config.toml
n_layer = 10
n_kv_head = 1
d_mlp = 512
norm = "rmsnorm"
norm_place = "out"
rope_base = 10000.0
rope_fraction = 1.0
qk_norm = true
init = "normal"
init_std_up = 0.0387
decay_fraction = 0.657
final_lr_fraction = 0.1
z_loss = 0.0001
dataset = "wikipedia_en"
Each number is 500 + 50 x the weight over its row's rms, rounded and kept within 0 to 999. Layers, rows and columns count from 0. Numbers have three digits each. The size before them is the row's rms in percent of the matrix's.

# down: layer 4 MLP down (transposed), 512x192, rms 0.222, rows 358-424, columns 64-127
# gate: layer 4 MLP gate, 512x192, rms 0.269, rows 359-425, columns 64-127
# up: layer 4 MLP up, 512x192, rms 0.277, rows 359-424, columns 64-127
down358 101:443421555478542540543521468444522515523512576523517453462523507574544518506489521521499483450496505516561418564508505485498511531579617517520456519516477504515436448519585539492525582531456456
gate359 092:517489527492479486468538571520539536502528549509541434596503507444577596453501525389473560530498543579525485514378477608508576495524399507496535464535485490550537531478528529466575547551547454
up359 090:467578452393506478431480521555571438569412460499466444419558461566439503451476535522624508445442533483490456526481466426466552517429612503490439597537450535519500462536599539512502572549493548
down359 098:492538456532569516479454517523577596501464635471513539568550457533550541443512527508417516582466495541460547514478461564528403525517522426476547483428590541506608582498457493591463559438458461
gate360 100:422470497523377432383518513510461570507548479480402516433554560554403478512559517543540500532500411448429414539495492474509544385434415437521528496529445516558582494474474538559467505527491493
up360 098:463481521537474555385491496578459506443508463543455496472471493494552596379453568567531479518468519457555627420453523661538580481436517447522558498521490405548469495539493487520436384523406592
down360 098:510433497530509542411435499513459481505397545543501404439577559560482411520427512480468432538534594455481440415546410488615453455481465501490515445511481516523508493468419449483509578500453540
gate361 098:498479467486464450647540514488606460456547547425480534477544488551473472512517532500541560522501480466458489475508530510497453527488546519542519459482476487514401469545474587453477454476519508
up361 103:524412392499392537538400452529487515514541507479551508551372507480473495526493501544547500523525534482559539550479461453376619462517478605514504458444528530430509426433504533531524552494573497
down361 110:456481509495456430416464569490553483571511540363487486584517600452490464483472614515482452593506565547599506477551467562491554506429513531530548417515510473503459423441456532516520547450513411
gate362 095:490462562475463437529321473493579527494554537472495530567582583511504565493462440478542568495557552566501543492449448466572510484466450389486485563497559533506511505561534405472546479539400579
up362 090:441444481455469462482420543527487458454467458489530582545493489544471528564520397512524514517525504499481515422454497503593518555605567469586439447514410474624584422537553595591432585524529481
down362 090:494582480512520478475493416471542570421437487508449473501444496554484514352480508431475458494494494498469568491525503484508436443549561453464510467567448492535483576457462567453495521561538473
gate363 099:453486576446451526422497482472610549449533547478378461634513563457451485497488526481474511500470496484367454522533515471520466547569639520475504530384500486508460477517579480555471570518391514
up363 095:511464440562553501537557469605510480473491444427380586558419484616537499537531477475469542486536483546465533444547473481481467588494469449483491465531485558436432501597525511482430410493537512
down363 102:509543420550501591525432393497476518585459533552497515505570463574427529540487542488522522452573459478611492464530423498442482503490498530418597493514487496492514509513544384489586472506513445
gate364 103:591484498579552386563400495464494480391444506437537525563471481487553474494512515429489545566575473541443453461604493562580506530439506502454470451447539512424516448472486543422457408462406510
up364 094:477504512541533433468498605467509402485576462434573549506447475519404475505559504452445496435472487516484473367549466522603547470516531542484497542469370537435512518531565601495459541500421490
down364 106:470421552423460533467533472523463412451521543496516510526523487592495465463440487519522553484513477498485552489529435515451525556461538522432550535527526602439497424514535520433523477479424459
gate365 104:422441585470584598522483512485597484559507444431473464530464414534535542355481511444475585482509459486489454505509502514490550521409530487530532467429556482521508513517506477562524461539450481
up365 099:492490607529545602571572581560524506513549499425463469504596476537529581474411483525438540486475543521487548485473587519472501511516507543505540452415545511543469508427515408518519529389507497
down365 099:454464496478485529599563468536492609512550480519489501500558509456442553507544525430493476569445482502423584634466498509484450516508480433539384511500473583526484595573522528475492498473460418
gate366 091:409484534528514628484508530492546506433509518497494532530473521483488504481429520479454536470517469542519526489577427505486487428525437548513545474517411465451505512322484483535549589552506558
up366 097:503473521591460543473520488549505437418579435465533463457534432492511479520592376511479505499535450488553548521558524462547469532644558486623526559527424539548460523478455453493460560423434497
down366 097:469489692341458481557541469526484467478508495521423515507587486496451435391520523545403491540522446528491394519447429484463522562519445461588534468513505512522545545516557524491491474511511432
gate367 103:526440504470528607482517510540551504528506566477378418481450481523538427548430419439426544525516530470442469553497440488449461411401495421474537447422475557549487532492471456553447494359523461
up367 097:429537542539472493473483476547575512585434571563527466452544496536526488547504548484517528526510489524487538583507500512510544468525511491639548550432517537406544491512511501513452547512414490
down367 104:503528438417545510512515413542486478569485562524464539573529498422492499513525571513456583478474460543506640481471575477501512538577512505468439532586531508474558555456508505513458534570472447
gate368 093:519512461398454646485496556511519440485517536483453505588520463479594508566513523526462529522526540552464566469538509426411501374556572531513556633482545499587565468566532497479496433424481456
up368 096:526417413495450433541473442504539559551581484552416583394483456605475491508477523477518517397471542556496523513598515430488490448529573475497466509401513537514550482539415487443509488500529474
down368 092:469499478499465510408465491515476498498475480524521420471507591465492594553495484557550521512544467460475528580521492484521460562539488524557566481483501523479488522585439515570531435463574382
gate369 085:454469514587504505512530553540469518390519550442542517535533492518613553468574504509516639448416538534534546519452490343499476483419454412547504463402573512524452584548505510498539538535489504
up369 088:380461557532501476441470476546540441377540570482519548598497542619617496447468543486552513488450563460443543581503574423537443466538453520568466539465486602529545527560516440479490524433487490
down369 098:472594439491446486536528426456545473512470475472516597497477452556493578517560518394536565549555431521508512501545558527532483481528455524512468572540542448455449544376465489483571574586375539
gate370 088:516478515503513508485439424530497589502505482481408539539527519554476451444488453494443447465471421645571417517452498545580483524486481475553520443588572522477494515423428518512503369487530462
up370 091:567491490378500472511577544476459445537487496512450469429496381584463511394468544629567584497526468381446549515519501366538460466444526607529432508426463455559576542503520509543530463509405432
down370 093:444504523517520423429415492593507470453493556520566541412464496548453513424506476468470607463552492480593547501508433504492417460528455479405533480579528481464477507486491520503515491425667412
gate371 106:575563410453551473466543512600535493557433410458463521449430510464500432511506508544511472514459523502521545364553477608446453502523473612589437498419484508482548504551449398529513472535470521
up371 104:532497475514463614540576569518460471442458528505471492494505532498468491515542508492562565501444518691431402526492622447427455440452523436463560622595452491478535532485537606569546441444507453
down371 098:475498626563486505523518511538516546499519471485411410502458492598524527431593530455484513460448568459441480390552469520509483471502602524389369595499547546558596535518496535505493439552402546
gate372 090:435496445503540499485404537480488471452519539511458523513560520521488502423530411543478574392482526594513546545449447459595451477518419498474547567562535520431549481478524497599449471464515427
up372 094:611446484582514501441442616521522593505494520524500500566550563527482479487501470481548415407529521456553480509509433536529539484508406563451436581546484416567481603372595548513489547515427454
down372 097:490415320531472447477441448451412441483581446471436462529524490475493429462510458466506508439529503519553525524503408502547568539521513476512433522570537493486563449562426552548441419420454459
gate373 094:538537541488493544459523577569531568534513485490487437590531503490567521511525450555446528543407458620432470605413403430520512525507547446441400553499467449487527517482577482472521472438436494
up373 089:388562518554474497599517447449511413443516602516490515484477442509498523471482545470511472459646559469540506459547589524521507500480525575565583463497387455579397477507524503567497569484480407
down373 104:487533480540544501557495529504485517487445512474466452492424424593514520446462525474462487462521463406544476439533474521551524538431428518560509509482574441417464459560467473505522483544491566
gate374 094:501491429465568562466582499430501577441537468470522592481495493489465543564404494550581565496569506400609467409483512496419558577421441494508512482440516524471509445454589458476529542431421524
up374 099:505487481570566467542512464417417472456549549477506538492565502540552535456391405547534558567445539479547476542505423473584429543451583549431508423512496556484489492432430520511435621578500512
down374 106:566576422485531414445435500511493491605522531555533487429462534540516396429579460491556408444361511506440503435529433481550507517554459516605531484482502410557579477502520448589413544512492428
gate375 095:591509406466467558518591493507506550488543468492594477530507472494460461409399474510536562479478491518460445450564512453496445497515462535519504421500583452477606462447482550553497500480459490
up375 103:600496597518539415478468420431440529487525533481543464565443524466432556557477485468390494586402574551512573446443520482512523497479482528526494502496549601596476523515495426445510461441525573
down375 102:523490502567477559465565406534554430505628532496448538497554593533460488448422494409513519513490472528462389570487579584526530437614479522515524400541420480397497512425485460496505543660431480
gate376 105:580542471478466553514470525426506569431462554520513523537450608493470501529481476394460459454535514452508557491499512501530476412463599548524553467501548592465492456463461502485521493534501487
up376 100:441433603581455365539458530482607495512476448422464580508442511554470507507516461528516488480442552474616476490513514503459529407435503522512467516525490471517495515552467589524517479353550567
down376 092:521512512480371544420500562487476441569500480466462463523634512459420447576477454563522490565591501493522510549483504494484532543444407521450592452576531523443519510452552489589556435576517462
gate377 101:522552485485413571487554488521483560501499478582489515386492487509610546471529583487450518485505556489532512554516616434532463494489580533411496470456503565513523477628555474590484443438469423
up377 095:472446508458498427565569468630521498475500519520425457513415469527475454476497543544394495498468576414583539564535556534432457496472469560556532556571425532464503455551523546516473440378392449
down377 098:528542525528484368448523539547490457539548587528519533487462544556539459509513469522486462594553628445456539555606480470433517563554509554530487486493542524542456415501565524522608429491454497
gate378 097:411537620484469483506478464493410553538503414463480607543587516496439502600394465515522537484526445452458489577408543543456518509545499535493536459493462487495606566570503467483522583509472443
up378 104:464426485481558533555450520414572478497498514451455466587584451496512535471484465498563441547587494536491519533475486568570543551599548450463469462453484538519491510518429536460547512497484477
down378 095:498514422509548557562516587446479494460471549539562509474476522488574532525577615581550483670464519457541529567536477507505451474509488527436544510595610485560533519498430521572510479474449536
gate379 102:510474437450493550492481491488519514526465456439441616494580589467510554499479467465450514488557513496520570551427553599476460530496472522541539444625445598498474463451551426477597496542498458
up379 100:555433423538427478437460579497438536612519560564508515485453514455560442424555552444556463482532563512513512498573456346427449380412471534425501459530398411531520543575488443528512559547548459
down379 102:495436431488513483484526457507507483458564586562516497496557494514447523465489419464472524502487575559507551571471441485476485584505451530412564472549455482430551496422609453522491548521492492
gate380 100:462521406540539503480470542481492500503499532512538547510522462470462516549473437601517460578485525491513472550420444394572439503462510474505505574458461519509496515465500541495451537488494484
up380 102:503514543475478487531486414466513604440506537530466543538473475422524483530475572493496490431567527513509530482526462493530432498463526507577411508506562455550429493534491496483567481487553460
down380 100:439457505472521497418524467566546434546398535450522509473562549599585499457515514524472482461552550536409522434438529465511506620485578487437480424439510524509361514577508514442473476566569486
gate381 090:523480495471530513500468473519472570525533480472551584523568421527590399485539541421467506445576608440545544432527473553477489540483482515488580472419477523520408507490541569552466563450563635
up381 097:546515524514375541519463599521480446487538430624456489487474522523531418446364521544478468405440586499484525460541522393490526503604467469500497544511503567484520483511526455517493457463601563
down381 102:582508476506471553488448443525511549490493451495492493594531529452450488521496485559480542572555447529501513535518493482547410487558500442577500444589532537469535439497530480442452533494490489
gate382 109:453438598505541567546450615525435449505498445501511472413522437551467581569577553475460494479535560490419397547531591491481488538507454499463480477458440451506480461423539465541468534471440515
up382 100:544441572504539535619613523546365505457478539487533510431518577524518570560515453562500465481575547356487469478593520468463582518589403458505529568477487492511568487489552496572475542497502545
down382 094:417460510528482451543485588477403508475507529514473515596594541470532500484450556526545473528493527579556547577471496503513518510477561511547449477511493547465568522483460439458501591533561463
gate383 099:467482501506525366524506574445465391533491515510556520510500558540608514560528503513529584379496431460655452431520536523514473500544515575508442582414556474541419498475536510529481562564467570
up383 103:563506456529528426434511438537526550497419458450580476593606530550513500495556575536568485453509400600476564524527505523419456550491503528480506516488503485518480483500468463497510441482549513
down383 098:521476488456539425406556501586441482594570507522432516459507512550484513465522490457401508438507517494489626553476512432518484521585551617499505532499476488498571539495480533482538481524527483
gate384 094:495463500435481535522480554495409491494493549404523542504483557574478411517504603527471541631467582535464516502488497522584551622549521565417505475439391510532533473434493474507472501519437459
up384 096:527474489571437515391487578539571462436563496489438449553547512541488500541534521470492448565623580475430584454474529518419450523446448497567512540528489565516486485361454533526517376500446582
down384 091:439537449483575502492461447472539540460503491458430559421448413403517518562491459450540495498487372450533468519469482552513445463472459482451605571508524409511510645454465523514504533597418488
gate385 102:414522518533474425501518445506520501397525474491515469535479498498510486458452604581506436461405433554482531381523508480520420554545573587446430541492499530498516500413491460421470432491589536
up385 094:438514437475413586550470520498512453497550495568419495508437556486488510485474525472539528502462460501481429406472542402587504485539472462522515543601547550556510551610518474604584506476510564
down385 101:595544423437552469540432502577498562414496507482455476440550512488491535522520527479500462509515464543597430532505428499491521527599554530527542491548481460518492504521537510514496575521510487
gate386 099:534456522514506543512520483463528540389474500464502498536552525479542442527479486529509486552494524524584519571536498415533484463560557519608554396568412413481477499536479530543496554465564523
up386 098:488626535421608509494428506409509464558518531455579578502496507501405536480522432481553542479506538546523572472462487471432486570534517450507488465631519476561560513514489465512497522506476454
down386 094:474559501563435371439577485516473451394483478566471521559389482593565487518512546517463522477531504488481528458550532483513465545510557505446459428507501427593512381427587483485493471446478583
gate387 097:414451486535562478536526483463599495468461531447559457445537526595553488529611557597551478606580547491490559495555547426561512548430526497479527499465430429434489491456371524443524417498511470
up387 100:445430568440518571504475513557632546444514475442367465497380447504459482539514490436406493509483505502468425513495532452530440526535589571491421475514451472501540490591477515501435458522474561
down387 100:566487397491560544515572403558477565485577574470436463600489467526547514460501438475592423581547427514549550564541497481494524523500426529559506500426483455471406476542475479466453518521516491
gate388 126:493465510443494458523583453543472587455482525514528427524433491498449414442538547492572484493489497496546451491548548438517564475502572461515524567532647427431474485545501489546446473507450505
up388 119:533463426581470577541552575534441607520450436507496432482428500498410524585515547427601420475565514495480412518483529537417501476507552642440512567486533536440469403502473482512469615496477506
down388 116:601606518470584533598521562501500465467502534510505470511494512588490505496559523456520497468531445543583503477488533535533448419551580542453444523515552462555559425484502488538488523492495483
gate389 108:475524546473532478520483513522485542411514504552511481476485488544450427556392408554549491514422495606456424522451500478585557487492495532493499505513568451444580522554557470542558535518498491
up389 093:576447469480560538532518555521561473617447513560378499529509408496623463428574473442445544461604440514550534535564467475449429597531561520480476442525484572539481496505523436498458514489404478
down389 101:536576585487483463460438521436482519489446455506433563497517518568470505450498625568565444542521504488595459528522470508506463511557574385453581513543640460534467462530526522549511466470552410
gate390 098:519507552507424450593531474506531538411493486480478461564600508486549491508569532543527541464499498536556483482591511451439466478522521479476573439499481576475573451498424525498499556477493538
up390 099:426494584513536463584503466439579517476398547513428563524620429547553536525548490544540479478556497520470584509439489414493615555410625427465489459458508528509501491509419497506416477617420516
down390 101:507477473519579510408485556506525512581547511499513505526511445470581514586405478543504529505538542450456456489531462505519494518477487442491518522495602599485485542561465525483486545417472460
gate391 090:508509509499539516582508550530533480468532474450515576496516492441486480530495550604510488538550520483534569513507502463431373539497554478579525346526570450596516464444618507479545523508499493
up391 091:497434533473471443480489551522497480553541383494444508481489558550597384450530453432461551510481535511469538415517595599492490506481503438441602500530466558549468599550432478513456461391492419
down391 098:479430442523541495573366557584523551508474440406517476543494578501493508572561476495577492487457471528596539502527462436560519502541491471489528524536392541532426532498553533430404556455568442
gate392 094:571430464488556492427422492555559608561434492551499503466467458480456443565490416510573397549506497448535412405628402525494424531507426536484485472457536463525488449532511485530390485514473495
up392 096:481404425484542538410467498403446484547419516450486538501411419447441542503472478489565500534565526606477594459597499471560510568476477452427541524533465353511506523498480523537513582438483512
down392 096:433364516541439457523545545508579608533562473482512463509539534472460452557459517538470522568484540405390519482479504511490587485460490575468502362523502511517546443500469535513443485528505474
gate393 096:539521465487515391461514561531507535454370494502506500537473534509431482469484511496338410470475419560511468520449543532491492466556497548516499471413520420521468503471472464469553483538459446
up393 092:555479538542503490521482473515506399521478477469492557463483533488465525468451503541477459524468464530564490571578511391465484574471456514509431468587490513466490491478493535498519541471577423
down393 102:419507525402524579500520490520470517497563499509482510428411551538514451407588415545490455414488473474449488430475549457521518484650433523491499505538407562472500512491545516444479427505565582
gate394 099:471482488521560502521572501511454595473427607438462469483448488447541530405449388569525553419374379500518487369441493483540595469577488545559530506509432441540478546468454549455454448422529537
up394 091:609490559466414496456467433531498453532537375537543603499497506530508475592557556490462474507485507466424549510496567443471464503453486404487442525456539599438455418580607570580490581549483431
down394 100:599436579470501477441538522576534534543511621456507437469470562446488524498506499448502488533489535562494561489559505446429484436392515531517486458446566574499515412573589510536466526500479416
gate395 094:489627543475441448455514454488444520404481482549425546478455478501371518494503495458520483552557481558484487510429484537585496559627443571570454491472568539494440556510471605539383508533529560
up395 100:510483512447505507608561583488591492563462465502431417507546461503536575485545419472497486557522560456584516495610477529533535483458481511449494514489439476488461521479437523413533489395464502
down395 095:444551537569452499460513480565475488507492544515485496556552513523527457546623522485448479430459549449555468440477509413448454525553455519475500556455452498478565578490529540565536492528529514
gate396 108:452484629505649525609461523467507563454506430504511481438388524484508453438459530504575462494461493511450563463444450482510449506492484473535483459560456559530446436454561551531567535447537433
up396 111:491434473478391434494581462523475475519548485605583612458515524526537543498421512516432450465510450546596576475593445464395547504548562416509466483481519477481501516512513449499534471460471581
down396 091:466465490480444528450502495510491524517487543470470475563576528471488513486485410436595554522582545492502498539476574501596477538461485547568459444572565508494582580400528476549588493524436538
gate397 095:424485519505517458489532545501499503447496599548563539413443451464489537437466443504501525542469513468532528591619562453513548492484542484543551616502550411390522469534406594478524517457481410
up397 099:512446481519579442496416573513385455595453476496515508484527511537435548428496521540478556420533505514499595520503496548510577516544411592546408541496473372509511633500559512452407528464420473
down397 095:407615367542473471505431530423490419564499452542466478550556436499344464438465509544564458416436462560547439430482424524519516503513453386615472485449394488458450581539495444529525522479482446
gate398 101:478520517494526573495539389429569540407488540544425512562536429445448537460480489481479465575497455487481444531528540542475430576491527565512443502487527546463459463549563514466532543506508472
up398 102:530521502483453505530489570364397427468588525465546501434475662479467442436554484505508600455496509381506541484423468489401607466437493513443526469536478509412493502490509549467463508530578498
down398 103:505507534572450582596531504529451424564498482465453491482473550428524424476493505548541541438428540459601584407535528519366426506479474372492496445503438438532514520531423537506503516586499417
gate399 094:453461600475581502511609548423442518493558409452563472505594530534554493538512441504613492618448501511532482585518453564514562555548555475463534463468493464376510405504529445498519612519477501
up399 096:451533467543455506427501513470582392557481517615478630482475531474449428474515596513458496525472526539550515485516528493493488513524486557531551533449587541504495482508498633496541488578488461
down399 099:587495443503529464402563432507584517450477520454509519477437475521518489437480484443481471534624499568461331515510482439509518521516527518565533543414475532561505504520503545477486473407525472
gate400 099:417434501557457527546425521543563591489520448459454464429579508490518462537550510517444489492626489392557387437498402437550491503475503524521509504491483495455518609515426575512445502554535462
up400 105:433591530424559549500458572554436540431428477482479463570450473457435530491571533495410500599510523529553525467537499470485458466508446509591453405496527483499467558564468461484503522495495512
down400 103:486513555501526431488466571467573505470456411424527443419508477527493514456440573539571423487531517513558404533592449464490415481468544426548495460472540524460467442415495470501490434462497505
gate401 102:477503504547541529498522540463581552529537513522524563524477548555581516442504473448419429498488594465434508519545454465521482529472429428550468545503433494517530528624526484450502445497433452
up401 101:547540486452560468507391477486548544497491516546520510469548412565570482514538563505536494533606551589454579488540504506431613589500508467545504535453575432521541403424456572528490467526474541
down401 102:477570563596452432507427444448511549431592505516454524502530404460456490476387503521502483541521404502535486502490517484464513505538427436608521504521483543522569438566505429466417533458561484
gate402 097:519443520482614488558478422519425406408470524470601528494483432480379549439503453459594601504528446491424470496448461453630459419517437441554512425498570486482531467506423397465503458579481484
up402 093:496481481542463436414460517449466541437532430491426490407425578457615590571540546564456481499476405448512531528512434421513479529506534393484513585533501557578487569578480477479520453444471612
down402 102:493584445365537500529519418421510503462439484449605603562584579475492542427476522493546466505477472622573470438435493471431543541464455364490498451440479568618438516456486577502534451425464506
gate403 103:458462478477508451529493539532539479490483484436518544442506519454556504519575588450571475563522574542497620461466497585479558506520453582452513478473438513533495463476529576540510549452481455
up403 095:521432583487444594541424477427570399467426454463531534459461474538531528545514557583552468481430476525538546519562436536488468542504579606506590543449498536519521559556465543605521538488481523
down403 100:446484438541548459458569526541515500508495437469464584484402418595622513542494543412465482507521486502429429532433514491411489515415419504608512428489467455418599592521517499492540462562528477
gate404 096:497446473508375509414470534536514387527414537492495407465560534488557459456544475524507530473469477463505519515459471513556556477567511612527509453549497487488558568541569473508496528543529513
up404 107:427528491533575626487520461565490493563501449495435525550544445538557460579530446489492615439549514528464440548452468491535472456498598477437482412540483519531384446467514413447520557527579461
down404 100:464491485538431448487435528475512553449513545431582563428404472486451483487488512543593514403545435525590451513487556579489437498440467547392580516512520443580456431482576529471453439445476525
gate405 090:554445595490452504506534483418472571491443558557487471459412522516525523528452507485421450470377465543453506451454515488459488456528529469533509456560558406495484482558469479485476462453549397
up405 097:609433451542457493508447444563499514493456516526534538500444488514479558563479488528487424408465377443440425596468433458530393546552546455559405611412453479547425539503588476488543479528444493
down405 093:533521447624448464497484513499473534527471531460509417496468579556624557455493533463568389539574505478521538467528507462564557509463525493444476518412454488584533383489547496344486430436499542
gate406 093:607444505442528444552505526475509444480486519492593486535495528502547516429605567538541446556434493514532600536501485476486512558460555519563462459438423512512451465460469568495526450529465568
up406 097:455484458440603497553518468409528449517436513443545442459478496591531606432461550451466528464533452483672523588425522474477472446486496572546495511455558496465490475494480416390431514561483394
down406 100:514474517485520632476494428513531526522488489484528411566481572536521541527483521585517586480482532591439443424517481583424619496531592454517433445495447483544561616460513540567415420480500424
gate407 099:517531528451501459519532473490517568574496537500484546494389511587589461423577495518465543526578488432567493457401473501605517524506581480534560493477446467451475486500448473405454538486480544
up407 096:547453599466483546583474427584591438476504460524507465433495503634571500517581392459492521532601474497507511504492561488453454532498523523503489532562543428482461484521524436491453370536510498
down407 104:544513417519501449449489593539490552507519446492441605492475411476439540465567569450582431594460467533543523416503523493518490521540577554553436571453515429425517487437466375516475532512499452
gate408 102:510459468467466558519428510604553496505559496472535582503557539562533501520554506497459481521488504489493457522489603553569430497636535447613559530531571604509500513549527565576510410540570520
up408 100:489501523478515458464583564585436507514491534442567438506572465523386535412546568417533417571521512485526599440543553539533538453539417514482560619517433487410516486613460533516482500491491471
down408 100:494455578517525453521458463556475477460529501543469538524519566501544516439564504568537494539380562473527471616481505543528573523430439521475603575565435500506482429501488516521431485511570543
gate409 103:537526565460518599525473484580568489546509499534455503551472530549554512556469442529416416504496589496512445501423514560591475477372401520471449501490517474501466449469531563485467533385504587
up409 111:387551581551581611514512467450479547507461547484505526483483469496564545501487473454568520577503535548435478453500569504485507500483583513477547534473406620518496592548534615481501511442517502
down409 104:407434567428497530528566454554505422442481468471469545556526440466490461481464494495531526623514480604475387525472453478454553464465526502499436508520591510429484516489525464552492482431521507
gate410 089:477540497488578467586407424486578467493507501457468528509513512525496500414508399493508494489421517501439606465467419479546456493534511508516459411449515446519455467518474432458458479427527501
up410 092:514524427438476516510579486564444435578525487477509616493472604496497561468513469497464516505424569513551440426471481477586486398546541472500521466470553386519454505421471493464435469502480457
down410 096:433523545526479519522458424521499529557507564463504445495373408370476393502470457476606538564570538528407522475568384462445457443479522517524502597505524511498482552463564555494457527479538463
gate411 103:494418420518572505456484485494503601577440632407473501441506591532520517597580527502461505531450453458496558493483422505590496494497528535553439515428501391447468585442529546529562506536557383
up411 096:450476462487537577495510494520422476483552463614608487509465435477537496483572421460483504539449494466471498494543533474446457469543474445487468553432566503498515468421508521474445543543479509
down411 099:504528466560557497506462491558486579433483589504461494493533532519505397567525549592501499479475516472403418519390526467497451458548547478499435371614529571494508505611459453476528517538520532
gate412 101:582563467523515480600504498470517493549509577560422461522578465510583537543379513455581502415598466554449477478450487463553426427582481558546559447529499513551419453554534477496475485495470592
up412 095:447463519511458495548451486501428429452472414437501486578344415525477490532443562456457513482523482474477498527479504509487493559496599446392482442517500567415450439393460545573511492494468548
down412 092:518534516493467495478560454529541561362413505507558548389464473493530489519523475606564537494378506504444472423430612528465425409407523457595351490543445550479502523531516473479457514475556424
gate413 105:518479487481465535550539536464427577523529512570586485523498516503406492434496545459519540485535476532541438546437581519489469521516525532546469439491512440609535491472514534516460499459528502
up413 107:521564463485578524507516473582467525621476536457494499527574589468535487561582545529531615491477534520460555432419529487498476484591501430594502556489470547434473470469576439601498474446569535
down413 097:444523468458528599470483534505517551429478536510478379509498501586491438551502506550487361536486404543403376549531524495454423505536493500478537386566432530574547481459558524416472602545466429
gate414 100:482590438481566505500453536495583609520511469411539567512482518487562557399482385513461448538595454472510493566529503494449508512498487653538513444516565563517505496484487507454524507502476447
up414 104:501489553483489505504447378529462511551488487461613455494550479536435495474532467532547539478457540432571406519609609502524459479413444519502523476475539536469517456485528476525489650486536536
down414 102:490582445502459433506429510524455469469490502531548546482460481509488417493460530522464517564369507508479452497471456411492566486552498500483494467533442463472525546498484466593500589506436501
gate415 098:409451462608548483451619583448513541496524537552555560460478563469543439436563468544524478496501416525498528436523519547480473445525576479520531494421531473476504544534456459493489381393499500
up415 089:531558405398482591529399431507447533506531521525451438541701460473435503456469524463480543481539587488557442547561585423557494628452525466437446510505524545452533473421515597502546547510511537
down415 105:445473476527418483507550463503478556524537549488418590516578410506476622447536545494528518481531556532507534451591536456568480496486456473418440531467541615559466505538497439509453538504493523
gate416 098:461573415404514528501468511509561461543507500571509497526460507507470609427556558506375585549531551470467476491477519435502494489542499462455454507495510468432523520453532535572472433510483512
up416 098:523509565586468497504552503480496595511480492476444563493505523454503464522481442466506564482493461547459478594479513555561505477444596564489590530612517534486566457571506409511488471591557548
down416 105:612555546598491491458484492436542597499503482448490496492459516444432526549481475492469526555532438526484485482497542451584537506477529520555458512469489445432570500577511451465581492585565501
gate417 100:557482547586464496496511515505446566539463494423476559442464468500410450536559535522615589523491536573427527403461432449461501489515557410557509405518525516511515534464454513511501550541562499
up417 095:500561437461506398559480504428454540391473439502496522528519474451426537481494532545575409429526486466481443457522511444475574534520433546471512523483469544448466603562533524528463560483490417
down417 088:494499486541531511472523431459530553479511485507411388467491457478467488456486479466467535526562481505474441577496488448468493596458516551443418497508558472469563472389489459506547540560548539
gate418 100:520504504536515455486483461453422345458488462465578461480499550537589399528492499569478461568449482518392524474541459598462526512560462456555568471487491505584511530531564470504389518437547424
up418 103:583467538501567443533631496506361471449598424435506466414511495530473595512500538541539508537587423397483468489418450489508501464510555452488494541468553443566528574535480473521508566497490456
down418 104:470483615515430457579508527447478533431486519501479557508514511428595397519471528480490606523496581517484505548411482512484582478601517480462488499549437467497537523522526458486439464463451555
gate419 099:513605498579528541377493591488491571515474526544450463476574506474471517534577599620444563552561443541455524521506547477502607452492601460553537564523472434569391567545530426523523487446544493
up419 098:517483566438500460511488541529534547491502546481497453459493497551559495448474483468453314473513519457531477572445488540470461507508420539509480471513361513469654570461432501426456465549587415
down419 108:568463550530578581510471462487485572504459483536497366430538564529645470583545505530436456517460583476550471431385537539472479513540544464479513507506543541576533541477537474471537488468498543
gate420 103:457439493519452512505526521581553609515545501471487471483477490542556526498513472481463530491488497581480538532541635470440429553575558519489433445437457535533475506389488556562547500493520561
up420 100:469582499446499413524462527522471465458501418489565448406483448577487472515489480483508460607429455592413472419493485602471498547540480439440389406465440442495548507423489578431454477514378448
down420 093:476462519540492486473453430536590477518514603456477565503515569617514500523600469522461534472554507480543506531533478526601498438475412560524400511523520474492446476499547488472524493479413621
gate421 098:409441564483526407444505529566462522508532515524472442557545473518567528436452516496442512478546483544482472552475500496546575565560485416467451499523522482545491549551507546482470516526497477
up421 099:559522491585549522507473484376495482579572618501557519568482494542529415486505503501539570340452551473507525488562397494477483481418372556486578524508495417384469484465530518450502528456476481
down421 091:518475433576474480434535379571416574482579557515503372516458519535529492501492489599511430558544537314431457513463470453505496524452563531412489544483495503502520514431490499474500450535444525
gate422 090:482444485534510410554456521539587454500497542494488523537481493539544537506479549492516506523548469497495536495532537452438497524456493534390516496476537454402453530542435523501472513507503470
up422 099:467509438458438533418531546477485420560519462431476442565524486542623556468523430434543549541479441443459424491461489516420407532424495608518492580484470431498378435455422549492447500532514511
down422 102:548460491501360383453538483475596460520417534512590525480419554573519530491441450525593522432573469474554540457524436502578481523460592508549516522519553478489471433454399487557479498437406473
gate423 093:600512482464502544517559511523519509551492658454509493559634482402529476501467464531527479585485491534471472541542475504473635529583465554537460492575518462454447519509451500483501482521443544
up423 097:627464518472513528451516530505485490498578486448475466535535548541569536544512634521519562507502513489475483497520503569565519558470471542440529537509497561531470512444487511516514592487485617
down423 096:497465452585506474471594523578427558524476469563491456440558430502552587483531564525436494477492415508529584456508464487644438486435460418518442598426583529582414459444554431474566479440486545
gate424 114:475499477469462546552505458561582508442483448438520551523538367472462363518464498536563359465536525498458505509436492543457536488483552539455544464470449526476392546522466534472488554557415414
up424 103:545415498493519543545530505491531452513533504585506517516465436407464470486500421531442506447446493579541538535533522517494426441508450557551526602411480530497466548592498581542525443503479501
down424 103:485542492501533473473481499493524440556534466593500548442493512467522568485544444522573440517592530517475609518513554585581443659534545486460579502471529485513482467380446536493520490577550508
gate425 097:557604481557528481455519500479476510396537424527516520456589522531504497517490420542535521481479491507546483424521565598477449495567426596516574480460563451441488552531516456438539496541535508